{"init_std_down": 0.0, "grad_clip": 1.0, "final_lr_fraction": 0.02, "train_tokens": 158700000}
Each number is 200 + 20 x the weight over its row's rms, rounded and kept within 0 to 999. Layers, rows and columns count from 0. The size before them is the row's rms in percent of the matrix's.

# down: layer 9 MLP down (transposed), 384x96, rms 0.172, rows 295-330, columns 0-95
# up: layer 9 MLP up, 384x96, rms 0.136, rows 296-331, columns 0-95
down295,085,214,196,160,221,217,192,175,225,200,210,224,223,174,210,206,198,243,218,201,199,222,191,184,208,197,212,181,192,202,187,171,235,198,204,186,204,175,177,202,189,209,167,194,208,199,182,205,152,250,213,199,227,200,185,211,189,205,187,190,160,193,240,232,193,199,192,173,158,189,227,175,176,210,218,210,236,178,210,225,178,184,209,218,190,228,210,194,184,209,217,201,221,181,172,196,227
up296,110,175,202,143,202,231,198,206,217,178,226,216,202,182,197,172,187,215,211,204,226,187,194,231,190,198,200,194,172,208,212,166,165,225,220,203,192,217,174,214,193,215,217,174,187,191,202,166,209,192,234,172,178,201,197,158,187,189,200,203,188,252,250,222,216,183,198,215,213,211,224,207,210,175,210,208,178,190,195,169,225,225,191,228,207,206,234,187,181,184,201,223,203,188,180,192,211
down296,091,179,174,201,200,205,207,211,196,212,249,199,183,208,196,215,171,181,160,199,223,161,168,177,204,206,186,216,205,204,212,204,217,153,169,193,198,229,218,171,221,190,201,210,181,176,179,205,242,225,191,184,199,260,184,221,174,225,224,235,209,200,205,191,210,187,225,188,229,206,192,240,197,178,199,195,176,216,212,193,174,184,187,230,201,179,203,212,209,222,182,189,193,204,197,212,189
up297,102,190,223,183,225,240,179,188,193,222,221,188,231,201,208,176,172,178,184,202,202,215,207,225,206,233,188,192,170,194,201,231,183,213,216,216,191,192,171,173,230,192,183,185,244,197,191,205,226,200,201,219,230,187,199,196,180,185,215,207,208,217,213,231,184,190,175,202,208,206,200,196,165,257,189,215,175,169,165,171,188,211,182,180,183,209,230,170,192,202,165,205,232,191,192,197,214
down297,109,219,199,179,169,192,180,183,181,235,160,181,210,169,184,214,247,183,150,202,183,191,214,170,203,190,188,191,177,210,230,191,199,207,195,226,182,192,218,222,220,219,216,200,190,199,206,197,228,208,216,221,244,194,210,215,188,211,190,225,169,231,217,191,196,171,160,209,200,233,192,216,217,205,205,187,188,194,207,176,184,169,193,229,199,204,177,170,194,205,199,208,181,218,218,244,211
up298,101,191,178,216,194,203,236,198,188,192,195,184,203,209,192,216,205,186,213,214,205,226,176,198,158,204,188,197,232,229,199,192,227,175,229,161,204,227,243,225,174,209,191,203,203,197,192,182,204,182,185,185,230,237,215,210,185,179,228,223,131,199,230,172,199,187,182,193,225,168,209,180,196,176,198,218,214,220,206,195,183,197,211,158,191,228,222,219,200,181,211,199,207,182,196,223,192
down298,105,204,202,180,209,186,184,193,210,232,200,198,192,233,208,189,235,234,195,212,182,186,224,165,226,187,208,191,208,201,236,247,202,213,143,187,206,192,170,200,193,188,205,202,190,170,212,207,225,213,228,202,180,193,180,183,180,192,175,229,225,218,184,188,210,223,222,184,224,217,185,171,199,200,183,196,207,202,160,198,195,181,201,239,196,223,239,197,183,225,162,195,210,181,194,189,165
up299,084,202,204,201,220,191,220,189,249,157,210,193,171,215,215,165,203,196,216,219,181,219,204,211,193,218,207,181,186,186,178,178,200,201,230,189,209,175,159,206,184,208,200,182,193,206,217,215,201,197,189,186,192,213,229,213,189,159,189,194,194,235,224,174,171,218,208,225,223,216,186,174,179,185,213,161,237,195,166,247,199,204,210,204,198,252,198,208,161,208,184,214,200,226,197,210,202
down299,083,190,204,184,147,211,201,208,183,191,178,188,187,219,216,173,204,205,197,192,214,164,199,187,204,184,184,187,249,218,212,237,201,176,191,193,214,195,219,170,201,187,182,192,247,176,244,182,201,220,212,193,181,229,187,182,213,237,209,198,225,177,217,225,207,185,232,178,218,211,194,212,186,193,208,189,160,189,219,203,185,214,225,192,230,196,182,210,181,181,195,176,220,240,190,181,171
up300,070,174,200,227,181,210,178,199,182,214,230,177,224,200,175,199,210,188,179,215,225,191,219,196,214,219,229,218,179,206,200,183,201,216,175,197,240,205,205,198,226,189,142,176,190,210,202,213,192,213,199,143,171,191,190,173,187,211,222,194,163,224,201,181,204,193,191,199,186,200,186,191,167,195,199,189,206,188,172,161,217,184,214,220,233,204,196,188,226,229,227,208,156,184,176,195,227
down300,080,208,194,204,222,210,212,214,205,204,200,174,210,174,190,176,225,204,203,220,203,227,183,212,188,199,200,222,205,181,182,188,219,227,186,216,210,167,224,212,225,230,206,171,231,178,214,210,187,184,189,215,177,215,156,226,221,228,189,183,172,256,178,179,177,192,183,201,151,221,193,190,225,184,193,177,230,192,211,178,207,190,192,190,182,219,154,205,196,227,182,211,220,190,183,235,191
up301,099,223,199,171,181,201,193,180,195,229,231,174,220,192,194,215,179,203,178,156,206,222,191,169,183,242,219,226,256,225,230,212,197,219,210,179,189,211,168,204,174,184,222,181,201,211,193,171,200,211,190,197,218,207,217,215,183,200,196,172,177,224,160,184,189,198,231,209,195,192,200,191,223,202,180,220,222,213,188,187,217,238,183,205,195,208,168,195,196,195,167,182,236,189,171,209,205
down301,100,210,211,218,157,185,212,196,180,208,183,193,191,203,193,230,200,201,166,172,206,216,197,194,195,240,202,199,207,203,169,213,185,244,221,187,195,223,196,211,213,200,189,214,204,161,178,217,230,211,201,215,194,225,176,209,185,212,241,208,146,211,191,180,183,198,176,223,206,191,192,185,191,195,213,191,196,257,170,224,215,178,207,242,213,175,187,211,190,195,186,158,214,182,177,217,218
up302,098,207,173,227,179,178,202,223,172,222,210,202,231,228,181,213,205,158,189,165,177,198,207,211,203,214,210,172,191,215,195,204,207,178,203,193,195,221,213,208,194,227,158,215,165,236,212,201,185,164,156,221,202,187,239,242,193,190,208,190,215,220,193,225,168,180,204,227,185,214,184,182,226,193,176,209,200,205,191,208,184,172,183,174,199,200,226,221,194,192,184,208,203,177,227,233,192
down302,102,199,198,188,227,199,200,197,204,219,198,166,214,198,203,205,182,214,181,228,232,200,204,199,236,211,216,206,217,200,141,222,179,201,227,191,201,188,215,187,188,204,218,176,215,154,164,190,192,190,192,215,192,182,202,219,217,198,225,155,235,205,217,206,199,198,252,199,208,149,183,222,223,173,191,226,200,201,222,167,195,216,199,238,194,183,175,230,188,178,214,175,203,195,200,202,199
up303,094,135,207,200,197,189,197,201,202,222,167,200,219,206,212,170,224,192,200,202,192,183,211,191,184,201,193,175,210,210,255,195,212,188,201,178,226,206,224,215,176,212,170,227,219,176,196,167,154,211,222,179,238,221,183,230,217,194,228,224,227,183,177,237,218,209,177,231,203,218,196,178,182,233,189,206,202,202,172,178,208,178,195,198,212,179,195,213,188,195,218,195,185,192,186,202,185
down303,102,210,188,217,214,170,193,218,183,192,224,179,175,201,213,201,174,207,195,227,221,188,194,189,227,235,211,213,190,195,176,192,190,174,195,227,194,191,178,200,169,243,204,211,196,185,213,219,214,230,193,210,220,198,217,223,205,191,184,170,247,185,177,222,210,177,228,208,212,209,174,178,193,214,219,164,194,191,190,217,157,211,145,194,171,211,210,196,217,240,195,227,183,182,199,228,176
up304,085,222,249,216,184,195,190,220,208,200,220,181,192,216,211,182,181,187,193,196,206,224,183,217,190,252,238,209,214,179,212,179,188,180,218,186,199,170,210,207,242,169,191,199,168,214,215,197,199,212,200,238,220,174,202,194,159,178,211,212,178,224,229,185,180,209,224,188,177,164,217,188,191,208,186,186,194,213,190,205,172,211,177,230,184,248,181,201,199,186,215,182,179,217,195,225,214
down304,085,186,218,187,174,152,178,166,209,226,210,213,215,178,187,193,167,230,195,234,198,232,176,226,176,189,177,198,237,196,251,249,173,202,192,213,203,209,200,204,201,202,166,197,214,194,215,223,210,198,172,205,223,207,177,180,231,158,214,228,206,195,218,203,219,189,211,146,210,196,204,199,204,231,198,185,211,181,221,195,204,217,192,201,197,198,216,192,194,168,200,179,206,212,188,206,195
up305,119,219,238,198,207,167,177,223,201,204,188,188,233,198,217,219,202,230,206,190,191,184,194,175,187,194,209,190,197,204,190,210,199,233,173,176,232,227,202,235,213,174,157,203,192,188,175,140,205,217,188,193,202,204,202,196,195,183,194,211,226,166,184,199,215,214,216,222,198,172,169,201,220,226,197,174,205,188,188,213,193,235,181,203,214,236,207,217,174,219,210,213,170,218,164,175,167
down305,111,186,174,243,217,202,209,216,177,233,210,190,206,169,230,194,193,202,191,218,193,176,189,179,191,202,219,185,135,195,190,222,175,189,173,226,185,212,223,204,193,185,230,203,223,247,209,174,226,177,187,188,216,199,227,199,237,188,238,161,187,229,219,190,155,199,200,201,205,180,201,213,217,178,199,178,180,204,227,208,189,187,219,193,203,182,177,206,188,205,187,214,196,211,202,188,221
up306,089,198,212,202,192,148,192,203,202,175,207,200,180,194,211,166,206,212,169,196,176,175,204,192,244,210,207,169,231,186,199,225,181,196,211,189,160,192,191,225,230,178,182,214,180,193,220,230,215,161,185,224,217,236,214,217,199,183,207,232,175,170,192,182,199,241,218,221,204,185,208,212,194,183,168,242,226,197,196,181,212,191,166,211,194,203,210,189,209,182,194,192,218,231,212,180,200
down306,092,235,167,168,182,209,191,147,223,184,218,168,204,194,216,207,199,212,202,221,176,180,172,168,211,162,143,190,220,203,222,205,204,201,221,216,195,197,239,202,209,236,210,202,202,210,222,194,190,194,238,220,194,193,200,163,184,209,228,221,217,202,195,197,195,200,187,213,208,186,219,173,187,211,200,196,221,210,207,187,200,224,152,212,187,190,214,201,200,185,227,220,214,200,204,222,154
up307,101,210,179,171,187,239,204,168,182,228,206,191,194,231,197,175,213,222,205,158,214,207,176,197,177,224,216,236,214,182,221,163,183,204,212,194,193,201,187,195,199,205,213,192,196,189,212,207,197,183,205,215,215,216,200,177,202,234,231,202,173,182,190,226,224,207,209,220,210,190,195,208,196,213,184,230,204,213,211,179,247,160,191,165,163,189,162,175,218,178,194,178,232,174,172,215,214
down307,104,172,221,242,206,183,195,215,205,165,189,234,202,165,209,189,161,195,170,193,211,175,220,184,186,201,201,186,164,204,199,225,193,197,190,203,228,175,197,203,212,194,218,201,175,201,211,207,212,193,215,197,188,191,201,211,192,189,228,227,178,187,197,193,228,192,170,233,204,195,175,211,185,191,214,190,160,191,192,193,213,194,189,255,193,215,255,210,201,197,185,241,175,251,221,209,188
up308,103,179,235,179,199,206,197,215,216,201,226,225,198,204,222,200,204,199,208,193,241,228,227,200,207,194,186,187,183,188,177,174,178,213,210,219,224,207,170,246,214,179,214,175,189,207,200,213,195,211,212,212,161,218,184,222,185,203,229,182,230,200,203,191,212,202,208,186,229,200,221,191,190,201,182,208,195,198,227,161,178,217,168,185,205,209,161,189,206,220,172,192,228,189,133,176,230
down308,116,183,196,200,186,213,208,203,192,207,229,186,188,242,211,215,175,196,196,168,204,201,211,212,229,232,198,177,174,202,198,244,169,232,200,225,186,180,209,220,209,239,183,210,179,207,182,194,228,191,200,227,184,208,228,187,197,200,213,206,195,171,215,185,203,184,221,223,203,169,210,179,184,164,222,183,187,197,174,202,210,232,198,207,222,183,200,190,214,208,172,183,240,180,173,135,205
up309,085,172,224,233,169,219,205,197,200,196,203,191,184,187,207,185,175,216,167,197,180,173,172,178,194,226,177,181,205,173,194,194,223,187,207,230,177,205,149,215,240,196,213,209,170,199,200,197,211,190,219,193,200,175,193,190,219,210,232,182,225,176,222,190,195,211,175,198,250,196,234,198,204,184,195,200,208,222,209,225,210,198,225,177,199,234,214,203,222,209,189,224,246,161,175,195,206
down309,085,212,193,189,191,200,205,204,201,180,182,201,192,204,202,217,180,209,207,235,179,166,238,165,213,191,178,211,195,218,205,195,184,222,187,213,193,203,225,225,200,190,214,223,196,183,209,224,222,196,180,182,207,229,248,238,201,183,204,220,213,215,201,205,212,223,160,185,200,200,197,214,206,160,204,194,164,200,142,218,196,175,177,219,200,171,178,143,219,205,196,217,208,197,245,188,194
up310,097,185,178,180,219,220,178,183,242,173,226,195,215,163,215,219,234,190,215,175,216,206,230,180,193,229,206,210,205,209,195,210,196,194,194,214,164,200,209,189,218,223,188,167,180,195,192,173,229,212,211,215,204,195,199,187,196,185,171,223,197,178,204,224,163,179,195,210,210,223,206,165,170,172,190,185,155,188,203,213,191,206,203,214,241,184,215,217,179,228,178,225,165,186,200,206,237
down310,108,222,210,197,202,184,187,208,168,185,164,205,187,190,208,197,202,227,209,231,193,177,161,199,212,166,202,203,203,203,198,176,216,193,198,194,180,208,203,195,233,189,216,209,193,212,216,230,208,192,184,212,193,260,176,215,248,211,200,181,188,170,171,200,190,218,205,230,195,221,177,189,195,180,203,206,199,205,194,215,227,183,167,213,189,208,122,237,208,186,212,224,196,208,220,201,174
up311,088,171,172,187,171,177,201,192,204,217,206,203,180,191,192,188,201,221,200,154,187,201,201,208,180,213,196,182,215,219,201,190,203,195,179,234,226,215,186,214,171,150,198,210,211,244,233,168,206,207,198,206,188,232,168,245,172,205,197,233,245,171,204,236,226,180,190,177,205,206,198,217,203,196,210,217,195,193,218,205,165,181,218,193,191,185,215,197,229,182,181,238,208,209,189,212,205
down311,091,196,199,187,216,190,181,189,208,182,202,202,177,169,212,192,182,165,186,194,190,210,185,192,229,214,198,183,220,202,206,231,240,229,171,232,211,185,205,211,257,220,173,212,198,173,176,214,220,219,188,217,173,164,184,177,225,192,206,216,171,215,203,227,196,200,195,183,204,195,184,216,187,223,209,168,223,208,208,213,200,233,167,225,195,179,212,189,206,210,226,172,199,225,215,175,150
up312,111,205,177,169,217,218,201,177,186,225,194,183,181,200,223,193,254,233,226,197,253,184,195,183,198,185,189,218,185,224,224,169,172,211,185,206,225,209,195,213,209,219,204,190,214,194,183,193,225,219,218,198,195,186,188,187,203,188,230,194,216,218,228,209,193,187,164,179,214,212,195,230,207,152,169,193,199,195,170,171,197,221,190,201,209,222,198,193,164,231,172,229,220,180,179,187,206
down312,112,205,231,188,193,225,217,177,218,205,217,183,213,205,212,181,179,179,204,216,192,214,198,251,218,195,196,216,217,190,204,218,185,185,181,220,220,206,199,182,198,195,166,188,199,213,181,185,205,197,207,205,168,200,186,256,213,184,193,256,200,148,177,153,227,177,221,227,201,196,197,186,218,205,217,213,194,204,192,183,181,194,183,187,230,204,190,204,185,152,160,223,212,204,216,199,216
up313,094,201,203,212,216,217,197,187,190,216,196,235,192,199,167,205,240,186,228,217,202,191,171,203,185,217,179,191,204,228,177,206,210,206,188,186,195,217,195,216,238,184,222,207,183,195,186,222,179,186,186,205,177,194,188,238,189,166,177,182,212,180,208,218,186,185,189,194,230,199,200,185,197,215,210,149,215,154,203,190,179,220,226,140,235,222,224,227,180,212,215,194,199,204,154,209,191
down313,094,204,216,202,220,195,205,186,203,205,202,201,189,171,232,226,194,168,187,201,208,236,199,199,222,187,219,178,182,183,184,197,212,235,209,184,192,185,192,153,189,225,212,225,217,190,168,222,243,225,186,182,223,187,218,205,199,201,222,134,205,220,204,236,195,210,237,209,214,152,209,201,192,205,195,178,170,205,168,183,208,206,186,176,204,188,211,166,200,226,171,207,222,199,215,199,190
up314,075,158,199,215,150,194,202,198,204,185,211,190,199,223,211,197,209,216,197,180,224,213,217,185,191,201,213,191,222,201,223,187,215,189,214,203,157,188,204,204,218,179,189,229,174,254,233,185,143,180,194,206,186,203,238,202,203,201,210,221,189,209,191,169,215,231,184,207,204,181,191,189,228,173,229,173,209,207,210,180,196,179,216,174,190,206,178,170,247,176,207,215,203,223,188,188,213
down314,075,201,229,209,191,194,200,210,210,195,214,198,210,214,218,191,192,222,220,206,205,225,177,230,207,167,223,170,197,207,191,193,211,220,197,229,177,166,215,176,203,202,211,220,175,215,206,209,160,159,196,212,206,234,157,171,204,199,186,204,217,202,173,209,183,203,150,199,206,208,231,185,205,211,246,202,215,191,226,179,176,217,182,215,169,233,195,184,227,175,215,212,180,167,231,203,174
up315,108,220,202,206,219,181,192,189,192,179,197,243,210,198,175,187,241,208,190,186,136,197,226,179,206,249,152,177,211,203,171,203,216,204,193,216,231,221,202,229,226,189,199,185,180,185,196,169,184,198,201,200,196,205,197,219,215,171,175,194,209,236,199,175,218,225,184,192,215,230,215,184,191,210,237,206,222,180,188,210,203,206,195,201,211,163,225,192,178,176,202,206,227,189,207,218,210
down315,105,231,217,229,253,176,222,196,165,206,203,178,190,197,196,185,218,216,214,197,192,170,176,222,236,179,212,158,211,155,188,207,187,169,179,217,173,241,188,222,189,199,222,202,218,201,205,201,199,183,204,205,185,208,198,223,165,226,218,223,209,198,206,214,185,233,210,179,202,208,175,187,213,187,204,190,202,227,191,201,173,178,198,171,212,178,177,192,177,221,188,215,224,235,226,187,214
up316,095,220,214,218,189,212,197,229,193,202,204,222,197,221,207,226,182,180,177,183,222,175,186,226,236,218,215,229,182,174,189,191,198,154,200,261,209,216,186,198,176,199,186,203,192,210,195,213,209,232,188,203,234,199,211,215,198,186,192,210,202,187,190,208,205,210,174,202,159,183,175,182,208,164,173,160,143,191,179,213,181,212,220,190,235,206,224,195,187,214,192,209,220,205,222,216,182
down316,090,170,194,195,180,220,161,180,216,222,199,169,199,196,173,190,182,215,229,223,196,224,185,228,189,186,198,185,197,184,178,210,213,227,199,238,187,207,232,211,208,167,196,173,198,203,237,179,182,207,238,217,165,210,159,175,247,180,175,200,204,183,198,216,218,176,210,207,220,232,204,215,218,191,204,216,178,222,199,209,202,205,220,209,211,206,188,214,197,194,187,181,148,184,179,201,229
up317,091,194,202,224,181,226,201,206,199,165,195,206,196,237,190,230,211,171,232,212,192,145,192,207,203,184,198,203,171,203,196,198,206,183,194,245,191,171,184,195,196,189,219,203,205,205,218,173,250,203,171,170,189,226,204,221,161,195,195,193,224,186,206,235,221,193,231,223,178,180,215,225,197,216,213,201,173,237,204,219,202,170,217,205,209,198,229,206,177,203,196,218,222,174,170,206,216
down317,095,204,208,200,220,178,152,223,177,220,208,218,167,199,177,201,212,228,182,200,202,229,227,209,193,223,173,183,221,215,225,217,191,206,176,169,202,199,201,241,185,188,210,197,182,177,231,188,153,240,221,194,188,195,195,178,216,198,199,230,198,223,228,188,189,215,185,194,173,242,199,201,227,199,191,203,193,179,188,188,203,188,176,240,183,189,193,191,197,195,233,206,166,244,191,207,180
up318,105,239,210,208,163,197,174,181,196,222,244,175,174,216,185,202,212,210,184,199,173,179,205,238,205,195,223,203,216,178,258,215,195,189,189,159,243,229,184,228,184,224,204,205,204,188,198,190,213,226,188,180,188,207,215,216,200,182,215,181,187,213,223,209,195,187,166,173,195,224,191,191,244,180,168,184,189,220,224,198,211,195,155,200,226,204,209,209,200,199,206,199,198,196,178,210,201
down318,095,202,185,191,215,185,187,202,194,167,226,217,179,237,201,179,201,239,170,225,214,227,187,200,192,225,237,180,212,166,199,206,214,203,198,167,209,188,191,196,189,221,210,206,181,187,229,205,183,195,213,199,210,196,215,179,229,176,179,166,183,217,221,191,169,216,196,148,193,227,183,193,217,237,188,223,210,213,161,180,231,187,184,197,174,209,196,225,214,184,230,190,218,160,198,193,219
up319,079,187,200,198,223,195,230,216,211,206,212,209,175,189,192,192,189,151,205,165,166,183,204,240,222,245,221,198,177,195,211,159,197,214,198,219,195,199,188,230,222,181,241,202,192,214,207,211,207,203,181,219,200,175,197,176,197,194,217,198,174,215,180,181,189,177,180,211,233,205,208,176,192,228,191,184,246,204,163,184,200,198,187,205,187,219,237,182,195,171,198,202,208,177,247,223,196
down319,084,225,214,200,181,225,188,182,214,214,185,180,224,200,244,206,217,209,236,224,199,178,212,147,223,184,180,203,204,239,191,239,194,194,189,216,190,203,191,199,217,247,179,198,202,175,197,185,193,210,202,162,185,207,219,174,205,204,194,170,190,191,232,177,198,215,196,167,223,192,221,193,182,240,189,209,187,186,215,228,184,206,208,163,198,175,216,223,189,228,167,207,186,202,188,191,170
up320,104,186,224,208,217,213,205,189,200,177,182,239,224,210,176,208,179,183,201,172,193,189,227,217,171,217,201,203,171,235,220,177,186,205,223,202,200,206,195,226,206,216,191,173,225,196,189,203,221,224,192,184,182,193,184,187,162,261,235,230,227,210,190,181,164,185,189,189,233,171,212,205,196,239,206,216,208,191,189,160,201,190,185,216,197,184,226,215,211,212,190,195,230,215,201,165,186
down320,105,175,191,224,190,209,218,201,191,212,203,180,191,225,238,159,250,194,242,208,219,210,194,220,217,214,250,232,198,210,165,206,172,194,187,235,198,194,203,189,160,210,198,212,192,224,196,202,188,189,188,196,201,216,211,208,219,187,148,135,213,196,211,187,195,191,232,187,215,191,196,185,188,208,183,209,200,179,205,229,216,198,208,192,196,193,179,200,185,200,168,216,205,177,200,170,189
up321,103,193,194,176,202,189,186,181,183,156,204,215,198,203,201,212,199,210,232,214,224,201,184,198,182,188,205,229,190,213,208,179,185,226,189,223,150,228,222,203,215,180,222,204,209,210,201,221,205,244,229,227,213,219,217,217,198,186,196,212,152,196,198,144,212,212,166,199,208,170,149,199,202,171,184,217,186,182,209,219,191,208,179,171,235,207,205,180,219,195,203,205,220,189,222,180,181
down321,102,171,225,242,211,218,191,190,185,216,201,167,221,218,188,190,193,189,220,203,193,198,200,183,231,173,215,217,140,199,204,206,209,203,173,224,193,174,232,193,224,198,182,181,210,182,254,222,221,204,231,176,202,223,210,205,191,195,151,216,216,178,174,197,202,183,193,209,174,176,188,185,203,217,192,205,223,163,207,211,186,219,214,191,180,230,177,210,173,202,198,222,236,202,199,199,185
up322,090,185,212,199,203,178,198,245,182,213,184,218,177,204,208,233,232,218,197,194,192,181,164,199,166,243,208,162,205,211,191,182,215,169,203,202,224,195,168,206,200,164,227,193,187,241,214,179,187,192,199,206,197,200,180,213,192,177,180,199,234,176,185,233,192,218,195,206,194,217,181,198,206,218,218,211,181,164,186,189,188,232,154,204,225,219,187,195,175,197,184,243,212,195,191,216,224
down322,089,174,198,177,210,168,181,202,162,193,188,203,176,174,215,214,177,182,201,207,218,217,184,202,243,227,173,208,190,224,205,175,209,220,214,177,177,173,205,202,216,230,206,218,201,187,159,235,182,214,218,203,222,173,174,207,194,195,198,172,220,210,171,232,209,229,246,210,232,195,224,198,214,192,215,195,224,200,193,192,230,222,210,187,160,207,212,174,228,220,177,172,200,195,199,189,215
up323,095,203,184,215,186,230,201,216,203,224,204,186,200,213,211,222,226,213,187,179,147,225,219,229,215,215,221,201,182,200,211,201,213,189,205,203,185,204,179,165,198,180,229,193,197,213,204,129,182,224,185,180,185,194,171,198,191,211,196,210,214,215,233,199,190,238,209,180,188,153,209,232,220,186,177,218,193,196,196,215,178,173,195,247,178,219,203,206,199,184,195,200,188,186,157,200,219
down323,097,158,192,203,198,212,202,187,207,186,236,206,192,207,161,189,179,199,196,200,222,250,195,188,188,184,171,189,235,198,208,173,220,236,222,223,225,203,209,174,162,207,243,197,190,185,188,183,175,215,169,206,186,196,229,199,233,149,211,193,198,206,199,195,190,203,226,206,213,191,195,208,186,201,176,211,218,239,205,236,225,208,180,198,214,201,157,194,192,200,196,219,203,222,187,164,200
up324,108,213,159,172,205,219,196,218,237,215,223,170,215,194,220,256,216,173,195,199,196,168,208,219,197,171,195,182,205,206,186,198,196,183,221,232,219,197,188,228,208,185,199,224,239,178,195,153,197,182,177,172,189,210,224,238,195,223,205,216,194,179,183,194,188,216,196,169,151,191,204,196,210,197,174,191,195,195,216,200,181,236,227,203,201,229,199,178,208,181,211,204,189,210,215,172,208
down324,104,181,238,183,209,224,193,188,192,217,214,192,198,166,187,167,222,195,171,225,187,203,184,184,193,196,176,180,239,229,173,219,198,206,193,226,189,202,193,193,216,226,190,183,237,183,180,196,198,167,191,159,223,229,204,212,220,178,187,172,206,213,235,218,211,201,187,171,199,170,194,225,191,202,186,202,199,193,165,196,218,179,207,197,195,213,234,209,210,233,213,259,193,189,233,207,181
up325,111,192,220,213,186,197,194,204,206,175,210,193,242,173,193,191,231,213,233,213,180,220,180,159,201,241,190,202,193,191,204,212,169,186,189,194,208,208,229,215,209,210,155,230,159,180,181,195,228,205,215,221,170,205,204,231,191,178,213,194,190,209,186,226,222,167,207,222,212,186,206,233,247,189,173,194,181,185,191,220,183,200,218,175,185,196,170,178,196,192,212,213,221,188,194,187,243
down325,115,214,206,206,166,195,203,211,215,204,179,192,202,199,178,210,201,201,222,216,215,178,212,219,238,202,235,207,193,194,180,222,180,181,199,237,172,219,175,195,184,208,184,233,169,195,196,207,209,222,214,157,181,185,220,217,187,215,228,188,218,206,190,168,205,218,233,160,163,204,184,187,243,152,224,207,172,195,213,232,209,205,232,181,236,199,188,193,207,209,166,194,189,183,194,195,186
up326,109,218,221,164,208,238,181,220,169,176,186,230,206,205,182,229,205,238,170,200,215,211,210,204,178,177,210,173,175,199,213,194,157,205,202,192,190,225,182,228,211,233,172,185,178,195,176,197,238,232,189,224,198,236,197,203,197,229,178,211,208,202,220,191,189,183,217,197,208,197,204,191,196,186,166,180,200,168,190,218,221,202,229,194,196,210,197,226,187,243,163,218,213,192,186,185,222
down326,102,204,181,260,234,232,199,165,184,196,191,214,178,211,189,206,205,200,217,181,217,203,184,190,199,193,176,189,205,223,186,182,236,169,199,219,212,192,200,191,204,175,196,186,168,206,205,182,228,200,186,198,181,217,167,218,189,194,188,183,187,171,201,236,208,248,204,226,202,189,172,243,215,189,205,240,181,237,190,209,201,172,199,233,216,206,214,181,220,172,202,189,188,207,185,177,224
up327,101,214,225,169,201,232,174,167,193,167,200,197,200,201,202,214,190,203,203,186,199,183,240,140,189,202,166,171,196,125,189,209,187,198,197,233,197,190,197,223,238,194,203,220,243,186,224,198,207,195,222,201,183,198,206,217,206,221,184,209,208,196,221,195,224,226,173,200,222,224,193,196,212,213,197,190,191,186,174,185,190,189,225,221,224,173,173,211,173,205,195,191,211,215,206,209,219
down327,096,220,191,198,211,131,205,223,196,234,185,197,218,199,200,194,145,195,210,195,207,220,221,175,223,194,223,186,240,171,204,213,187,208,202,177,220,176,210,197,206,212,177,187,228,211,194,190,189,168,210,192,207,152,204,206,173,212,206,199,178,204,213,161,223,198,231,228,191,188,180,224,198,212,209,198,196,233,189,213,181,215,189,168,177,193,211,198,223,220,207,184,198,247,190,182,212
up328,097,176,188,227,215,170,179,201,175,201,179,207,215,188,228,195,182,228,187,201,214,208,209,184,204,219,195,211,213,216,211,200,200,191,201,185,180,217,152,190,197,172,216,194,246,183,204,213,235,168,215,212,204,214,216,172,248,190,206,209,197,189,192,165,209,181,224,177,218,214,189,205,198,171,192,231,206,180,195,212,204,192,249,220,161,171,208,202,239,170,190,184,188,200,169,231,206
down328,096,224,221,205,220,235,183,198,150,179,200,208,199,166,211,233,218,199,208,196,209,190,203,216,146,191,229,198,207,215,186,173,219,235,212,197,196,217,239,193,179,225,170,184,199,229,217,195,176,198,180,237,220,173,214,189,197,204,205,189,192,157,193,195,189,200,208,235,185,192,185,196,208,197,235,173,207,237,195,191,209,186,200,172,204,218,182,219,170,190,195,198,213,173,187,176,230
up329,088,200,211,196,200,196,173,178,194,202,212,185,209,167,200,188,217,146,200,195,180,221,204,183,205,205,187,234,217,210,201,181,215,168,216,184,236,183,163,186,198,189,183,214,163,207,190,226,207,182,188,182,195,217,217,205,193,203,216,181,218,210,245,183,208,206,149,236,187,215,229,189,224,229,222,171,205,224,194,226,214,201,173,234,182,211,216,230,188,222,190,206,195,168,233,208,213
down329,086,175,191,190,173,222,253,177,180,212,199,228,201,220,210,223,210,209,177,155,175,197,197,206,192,180,198,239,164,206,179,222,192,166,179,185,189,194,197,221,174,192,214,236,213,211,191,207,241,199,149,208,175,188,167,198,215,223,188,183,184,206,199,195,186,206,204,208,168,209,238,210,242,198,217,219,179,210,198,202,193,230,222,194,204,200,185,189,193,216,212,207,234,213,183,180,205
up330,111,210,196,188,232,206,193,221,169,219,217,192,222,213,244,199,239,191,215,216,183,179,194,193,201,223,200,178,170,189,176,186,196,219,226,176,211,225,181,226,198,181,190,203,205,178,212,149,191,195,206,225,209,158,183,213,189,218,224,202,206,253,218,177,185,224,201,179,207,170,202,181,229,215,197,203,196,193,189,194,169,194,178,176,247,173,188,171,180,205,199,220,212,203,199,226,191
down330,109,210,213,221,226,209,191,227,174,234,196,224,192,225,191,205,180,166,219,193,187,155,161,191,193,220,176,182,167,199,185,213,201,213,198,187,189,185,201,202,197,167,236,223,214,179,219,187,185,203,199,224,183,220,162,200,190,179,214,148,215,229,199,227,191,176,219,246,196,232,219,218,234,185,221,216,173,188,203,205,207,203,174,186,214,210,186,203,182,207,205,206,182,228,200,192,221
up331,088,186,198,179,192,224,206,224,192,208,199,182,223,202,201,209,206,205,170,207,201,195,200,230,217,202,184,191,186,181,217,186,227,173,173,157,210,228,188,218,183,192,164,208,202,201,198,187,193,193,206,183,200,227,213,207,198,217,221,196,177,218,230,166,216,170,175,194,182,249,204,187,208,217,190,224,144,214,235,197,191,186,233,225,228,177,216,221,172,170,192,177,217,220,176,235,180